{"n_kv_head": 8, "vocab_size": 26177, "norm": "rmsnorm", "norm_eps": 1e-05, "qk_norm": false, "bias": "none", "parallel_block": false, "init_std_down": 0.0}
Each number is 128 + 32 x the weight over its row's rms, rounded and kept within 0 to 255. Layers, rows and columns count from 0. Numbers have three digits each. The size before them is the row's rms in percent of the matrix's.

# down: layer 7 MLP down (transposed), 2560x512, rms 0.0822, rows 2293-2309, columns 128-255
# gate: layer 7 MLP gate, 2560x512, rms 0.0685, rows 2294-2309, columns 128-255
# up: layer 7 MLP up, 2560x512, rms 0.07, rows 2294-2309, columns 128-255
down2293 096:098122150186189157100101103073100074113139141097111082084116159101156116151160093152102163159114189156184077116152142124135143105136187165077129174129101165159089156080078130066148102163131086118112140179137122157082142126187134120137191037098132147159146101168123113147149153139167086079126096071100105130129112123097124136138145096115122123105143091061180144151169119125100139116117
gate2294 102:091161102081165143093138114177075114159161053126127160109047104150124128164173149093073216145085158137148094106057139099097119126058115151087199154115121142148159147131092111200120101173153133133180149148130112155128155110164161118114113099095148159117154143122120129090075174163128096151077118062178115115171150097121101090075075138112100129138101146135191117119175097143155143095126
up2294 097:115086083086134212124133138125153125154151137115107197101148111110104131065141081112086143134192084126211089100164092078119131111169142134095167146089107130085135158168136145136071170020108063173146168107162144138173156145129132139108140123117093223107134125175103137098151115090143120096119105112100101164093169089100116111158232109214112178074126103182147156085088144179179122153098
down2294 099:130149115139111114125140102133141147077128185164122089086160125113137106119189144127187120093165133157114136115120113124073085184179095103115110099105153114172118194082118128071116086121131120107086140119147187098115096154100130158134140210168164100155154110129090121126171097095094111087127083159164176083120147143154149175127126133210121136120124117114172073130120128116196095123118
gate2295 098:111126173105122129067156142084106152107135181142178139134136141128156159107133127089155101094130158123112109117136054135130116198178123149096076125152097120161142127074058120122188080118110126132152083114137114107107117205161116080154145108108112140092117121154128162143146099079147134126149122073037081101134100122138163123135156034144103091142098127185104163059129064124084150121070
up2295 100:139083190189112141084129158118090161176135128095161147170146133093137121194175138194112160107144066134154131090109172088152090130128124141168172097182132088113104183162119141133190177098144138141233140122156109082079107121074167116155109102162125025188086100121111123091107115103165145110126127097137107118096134123089115167160175097141139135148188102128114128101121127150144194153134
down2295 102:120145140153117094119183112074130109181146140109138149115091147138116135162173112202121161145103087149118154118165191121161166127119105055184134081154098112116139252133108146123117129073158157162151204129112154080122171127128159109129160114129124077140095145126091120103134060055159119169137141123125112091138129165124102152139125105186077073147194115156144112081126137101099178152132
gate2296 096:084039126102099114121153101107051100147086096056166096088082160155144149103159136170094132142110066125099050113092125128162124064101134087169149171063154176136117146118151129057130119107112078194146096145145119121204068154104132165144130137119123076146078135115102123138122188139122125112105161108150106103128100105128117138108092111137094142098191048073160095100123103072120126125105
up2296 101:143145104098118096105128096124162117115147145121134080134126129141117121075126069106129074098099138162053165138130148174162110135135120152138113096178155143122095156137129128146158132128170162092137119068144112168102127135087103141122107146130149154102094115156124216113142145157163146173109104177160156112126089162173148128121098147050152161081100128134111117139130111136156121061150
down2296 100:128106099119140080098117214166158094087150132140102126133169103179144126133209130135112113138100081132100117129130111193133147060159108100162083096124160130114149143122101082148122125195063170129135127121106089138122162182162170082100129135136154136114071153094158152156068108112093148179153146131111121137091069092155144152114124132145089084101141082147107147145169171102129146113113
gate2297 099:118163113172182117166161104125133108105162126069079111116101156108138196203092102183153151143146145130142133141139156123130154103138101142132103089161157122079181142135128127099150097090133116118070069144126120142112097151138146114039140126166143114128150119108144120100175144129159147133142120105077102097116141121144176187124115107193190161199178130113077100109166105127106127146190
up2297 097:117129141108022046068094102125138113165145117201149126163170097112165115114133192097101154067113135179091119126183158184107101159177129135143142118060145102173121135141141108136121131168178185139160148181169198146065128159058103139125081046186129081117126103148091158134118117116119162131171106090104105148119128119125095099144117157083130116102153138131088157181087135159140132191140
down2297 096:099131090151125121130146134068129088111108180152176138153129142091087130087178125074162113083171088130147133157129094100115146092115067134103141141097167178104061129044118096145144127127133195101146169149130177118142148144098111187179066104141147143107152118126094135133112155157108107120119121100156133127152033175109069118126174148075161142065133164138168153170158130121117126117105
gate2298 094:121111119136082094137114096162171097132030144110118170157095132132143107127128165139125100121133097133128176139135100077151093087105142117122054098167206054091157231093109123188084087154105127139130118139153105126113151140104153160145129069200141152105102139157095137156128190148150131094055143146143135145137154120146133086157109117154112104147094081088164143159114201113155139125069
up2298 097:161128088085131152125075187130144143074105138150121098117107118133111136118073139109106178117195084090166090176138080120127068178141098126077113129124134093166144156136123150119206149097124120147140127123050121133161143138071086139145081118137144044114176119127140139148141100077139093146193175102152144115096120109173112184066121130076113090166092133129166185152129106126151073140102
down2298 097:166117143139179100111134071085127110098145114146128177160152089122117138121144112119099124143114164105152134192115105161093128154121158165129209089115144112146177124146123158124139171111151098176074141123135066112146148122147201122112156180136134092099141178167123187145133131064113115115149123113133087098123083151078135172096133167094053163071145164115141189156128101130114103125130
gate2299 101:121162109135121121113099140159126199174084161135156138166115101109220077072121123103052114071129135101086130138162134117085103133111089115114116120137101144140103082102187155112112119110143131089186121134128101106101095070103130086112029144132147137105176077117144091089142105078126113103130124172205097120095141111141124167136160112119157169125139172146151155118167139127193167186083
up2299 100:166062144105143116114111160111129114131128143141130120120123130108110183124164102074074123181124146155096114127110100107094073098159088115079106174137100135124124134135096072159100134146094093112148165139138125146129120111101153124150140074157148146099109156076097102156157088124152115072146138097184125111106103128104147165120146125144159140130119120138117205099161123158157134131108
down2299 100:136169110159134112159170121151157149152029087092149025125141105162141119138151153175130152152154094183190134099136098131117188091128166131126119130181103150077106063082169122099209201102156148090135057120140128085128092126134104150132152194111075080091141156112144186159132128134141169131125087121115137208167096102106102078124110118142111105096170172098118140130105107148107152103133
gate2300 103:079153208137125170148091150110129109089123091132146142214106175120126090117144138217195125093123088118104110093135127154120125144127116138227103118130145123113163139110154133070066117111114134142113164135089107129164150123100138171090123116111158121082081048192154134123182126136131122096157132121087115168167110083134170132168174138114139111115044128167135128125104160104140122124141
up2300 100:133166133115155146116056134133146153082170094109109153189096060106157134126153095128169140198134113170111187111114112140132126133072089151118138146141175121106159103177148191125054150133118140129138097126110176047099151141162119148128162146084148079099155089182092108176102173128134106164112115121131155121167105158184152114129155121096180129091144142080131103168137139092109065133114
down2300 099:156037074144174136086123098147143115157152115126118078135134161084140157152115111160088158108131103168200122085113109183159102112196120170110095154117100134136125122166157063107128154134129141147110135119124137080110123155106104128128116101143083129166093116149099120106122131195211128152090123124104136181149172175157081115170108132108113118172130133145086106128131103148044076099136
gate2301 108:097125104070065162116123104138122159100121112137168087185106111127099108136113117107099110151085129180180093158164142082157078132124086124102124154155109160158177125139134143140091146089054072103107145065136172084145153138163120119164110182131109097124157138175140058088137153102147137116112092150113114114136178129101147184073125126114141183129114089200148114101127079101115146148037
up2301 110:132185107149139108106119118116098111175175110166113158083100131127139084216184147101104129108151144152088152112141129114160135095161130193154138098122108080060118124083125090067108155170169093154133147224125118116131074112096111140110204171149144146171135163143097147162121129175119119079219165100102112135124154102103083095128110119092105131073090154121108115139149181103121161119241
down2301 104:152128120130182095136199097121111061151128160147109119120178126161162188166202113105086185093102104114120202076056151136147128171110095118120078079174174123141100126114146108125183110125113189113181081165085146126143100128101162099152159195081138114170138085123125147122174086202111101149172164081126142082141237148144065074109149145108116119103172154094131148101121147155131152082154
gate2302 098:172132106146131180152078128141128078147173118202090138079161139159128178155128070137193138115100160094045174129110129103136130097130133130090166101175058207095100163118082131070095098149114135138074139136111134145121171070123200115181087152170185081198185109142183098084105113070079180132141108107129140158137120147118144157120120145096166110128159118128141153146129176093152109149163
up2302 092:101107110107099071094076175169132160205102186134135119118158051104125124065168156140124140177140124112120152095135138125174143101164160163160140140093149087179105135163132092131134139133181044103113203120144126113107140130153137108120125097181109145147147119123149171106145180093147187081105106119116144084114095137067146162105180105129105142137190092111131112112105082138105120145089
down2302 098:144175127150117151062190140109166145105114082134099140204111154076151163139172152111133137065101043156139081158153082162106111177098147111171082085149109140128171084109156168106102092147091103152083142134132153099178097181144133175101150131073126129015080111139111112159138129097190090127123109138167158159164080162103145100116105138130138128078112195097099118157128143056179144138100
gate2303 097:138134122161163163153081127172137081165149120083094114131112140069130163126097089117158071210123157139136079111105207188186131178111147135141095116136103100091067133126117128158110076092111161123108156138172111123137122140218150092124152158114134121173117071073150081125054105113155111128101132136127109086096147068077175123145095159146153075162118121125109198172109128049100076094115
up2303 100:093117140197114113075179103113119127114159181122114172126153132108079136081086120136086183175133133143138063084136102162151061139098095141127079135165133235076138161104183097183119134134159119106175165131180180111115125083095061108148121153129125097136141114138075149092075149061104165133112152149131099068128114108081153094117141133142138055155122119111128165092127127114039076149116
down2303 099:120182109113141131133146140119109148130156115164108131096089176178124156156065134143159096128120130127108101166132132064095132120145150095154106108090094189154147074141111176183114158136141166171133120098123093135128091112083113098140103075083163129091135096139080168153126044083189133181202087144174119152180071147132121101133143106104100171144161137130141130102081115127125116141120
gate2304 103:099182130177159165095069174130074128130117157159149157138106107123157152165119161062132072156139110136130138100093164144067099176163119117144171135143217158133159172133115149097083135186092142109131151143183118115118138087141103126127118209073180121159123123217119161113172181109112102150035126088097161130140129192160070163152052119106122088039128145120148119102100188114164118157057
up2304 101:106128116196132152091154114087176137109148174086150139119093091142163157162129139179173147128107109114108124096155153116113156089106131118064145149151130160107192164121108093130170090120070108076136117151141089134161121134125136107095126017139065144186099157125095151158111110161131152113179143182169116132112146118126184079137153116060132056198136104138097135125148092138115100141163
down2304 099:143150074131134118128108096093156154116151134074164101115126118144145101102121166130226182161084140098130056194132093207202169133079132165115158103076171113158176113129122199115145110124164065122088172192117101142105163137176141114162138116186159107160089132145188145088112089190136150174121080120123132101209125158090171165152077134136161122133102154163117137157062112150180182197133
gate2305 099:105139098145119103091172096059112202146159095101110106180116136165085123114116119147166083086086160137172117196123154137107154072155164126188155130087135115132088114120118094065136115119066147114094102091145066106124063129100091108129108137135086121077162059085142125088084169108121186161145121168121153118163123138125099135067120082096152108084157144122119120109147095143066081195168
up2305 102:143125097100119142162093144157120152179161156183122128128159137184076138099170081119141115115090058104120067137120138101166133132195106226087090069120098144196086093207104100127076110087116115169107108142137117076156098136169169152122181114184137156148117123135182120115122082131089108124112118141098157146155142110101130121189107101161164127153118085153137158216141096155190119106149
down2305 101:148110153107141099151100079173124113158088134109114175151152129077155122112133162156092143154140147156163069115108122130177111139145161119144119130125109155133095177178106121135105147123109123149056118140110146194061117151139115135175200164108177135150085106191146161154147127127115103085063104086052121132105127120154132141139150113177156167096117132100109192184067114136170160151146
gate2306 103:108137121146154156200158110154141108166149132162136108094156134110144148215085162104125126139138142100176096174128112117177131083135123156194119132156148118113168180129121102125070199201135102139129141132139130144165144155132162059162115127162161127071101114113132155109115107138137128125093111086163094110128159095083199176146091115115114141126130084126147154117183189161135160133100
up2306 100:164168137153113136132125142175140135195119158097155122155167057114146133159105082098071105088109102105124104135154120138105045136091124102136146164087148105126095130102128127171154102136161170167105143136139158039119117152163140123163195126154145111095136108163177108091139127137148197129186135169102115123147135068121111114125152136084171133097164128158139136128156124123132158141134
down2306 101:156159167151127062151158099121095143164110084132098062144104122148121162139137097190144147096121168108095110115164124119111122145126110109156172109082124115104091063152105172173094069088152183107143095113183096097104143060124126148162093125132122148172171154208167152122181122154158181153117181126096098148130128093166131091105119161129134143144131107224145137139148114150141079091130
gate2307 107:123103112152118165148076105180129089174161085136128149172171135067119133118224095110098158143117134146103142125151194097119070087145125099154109152166070088150120145218074179112079107137109189107176173148077068133114162127163066143126110070088113107086123077112130127080124168136132132151143096121148120120128101125110085227100159128138160102107158103143127104103103134123126183154115
up2307 110:142129163129115161117091111148127127169148153132066205098128134171138084148084143095136152135112109112107172132131119122109084098150121106187134161162117180108153123158127140143064117126129134130130180116143062127091109208066119088139118211093142136034175114132110142113189149163137111169151129116136109113147089137131070181127143083187143085114104139162131119124124132069151133157144
down2307 107:140119060136132083153151179158133129186114144113110116145128126185108113045179142148128144142122138112152124130160099179103128048160151116137093165218141137127144133146126133161119149166188108118145163151146127132148197171083129102111147131154168116163123182182175187116149152147100175145107130136116087143168088121162160099122140142156178083151124111069070112122121097129155155129108
gate2308 094:122149163157138162162118151159148088116158226154171079125150118097141154116110151166102139123183141090157153177140155159116119175127111169119105111192191104131160155123143092172140150158147064184125127157138128092131141150087225090157119128137102047134154041142128136119191195111124105141134139102133064158092120169118090147066103107080140104088102139116115145153163159132153179136186
up2308 096:098085112143090134119115089108095119181112128078102151140173119147111187152139101133146138138078129099130050122121141105101089098118128141153104083143181150139147060138139095127089179116119138100145105130139127103117099152137109124169116168144103127135144150145103168135102112137136113140158068118117144135129144131132157189129062139111184091102057166114195116155114120149101167115115
down2308 096:178037118178119180088126123095129156151155100122133163144092093192154134103119101136120154129089107120118155164118104154109167044132133124127143145135139158139130146153185060068128087124129162117122163168087137118142149160065141095152162144117121142170126163113148106219142160100138118094212123172173075099163135152046126117154109106213147134149089161161146132177103156102124165125117
gate2309 114:141082085200087162140181111135121133114088062128148106105208161116149082087108134151171116089157069079073149111145158146140102075149147107134117138062106163130126106110145097128146173116146147132213133115119061120149147128101136124137077054141128086192157175182201118118105095161173183086108134119170136127095132134102165139103146103100149124109122114160121140120117126086148139147116
up2309 106:131133136129151099120119202168142112118095128112138112150135077146113129135159127029106135099185085114138100100148145135122148105094136113120124167180171165141058143121151129129048168111163131141120151075135112113095109097189145121177158167158178133075106083103120061165150129168137199137132100099067150100162200088192115178139108121129164154144114184144179108123199109123150089146109
down2309 101:143139157094130128150124111073124099158166158093151109154109138137146160146133125138160146182088167089126080175104095099114125151128112155104161188143121121135115153110083157145096160152140142137080093148150099177117098129104092114129103171164152134133134023009115140144193110039098110140143132131075077144123129141180178175139127124152115136092142116116172161169098085152079154147107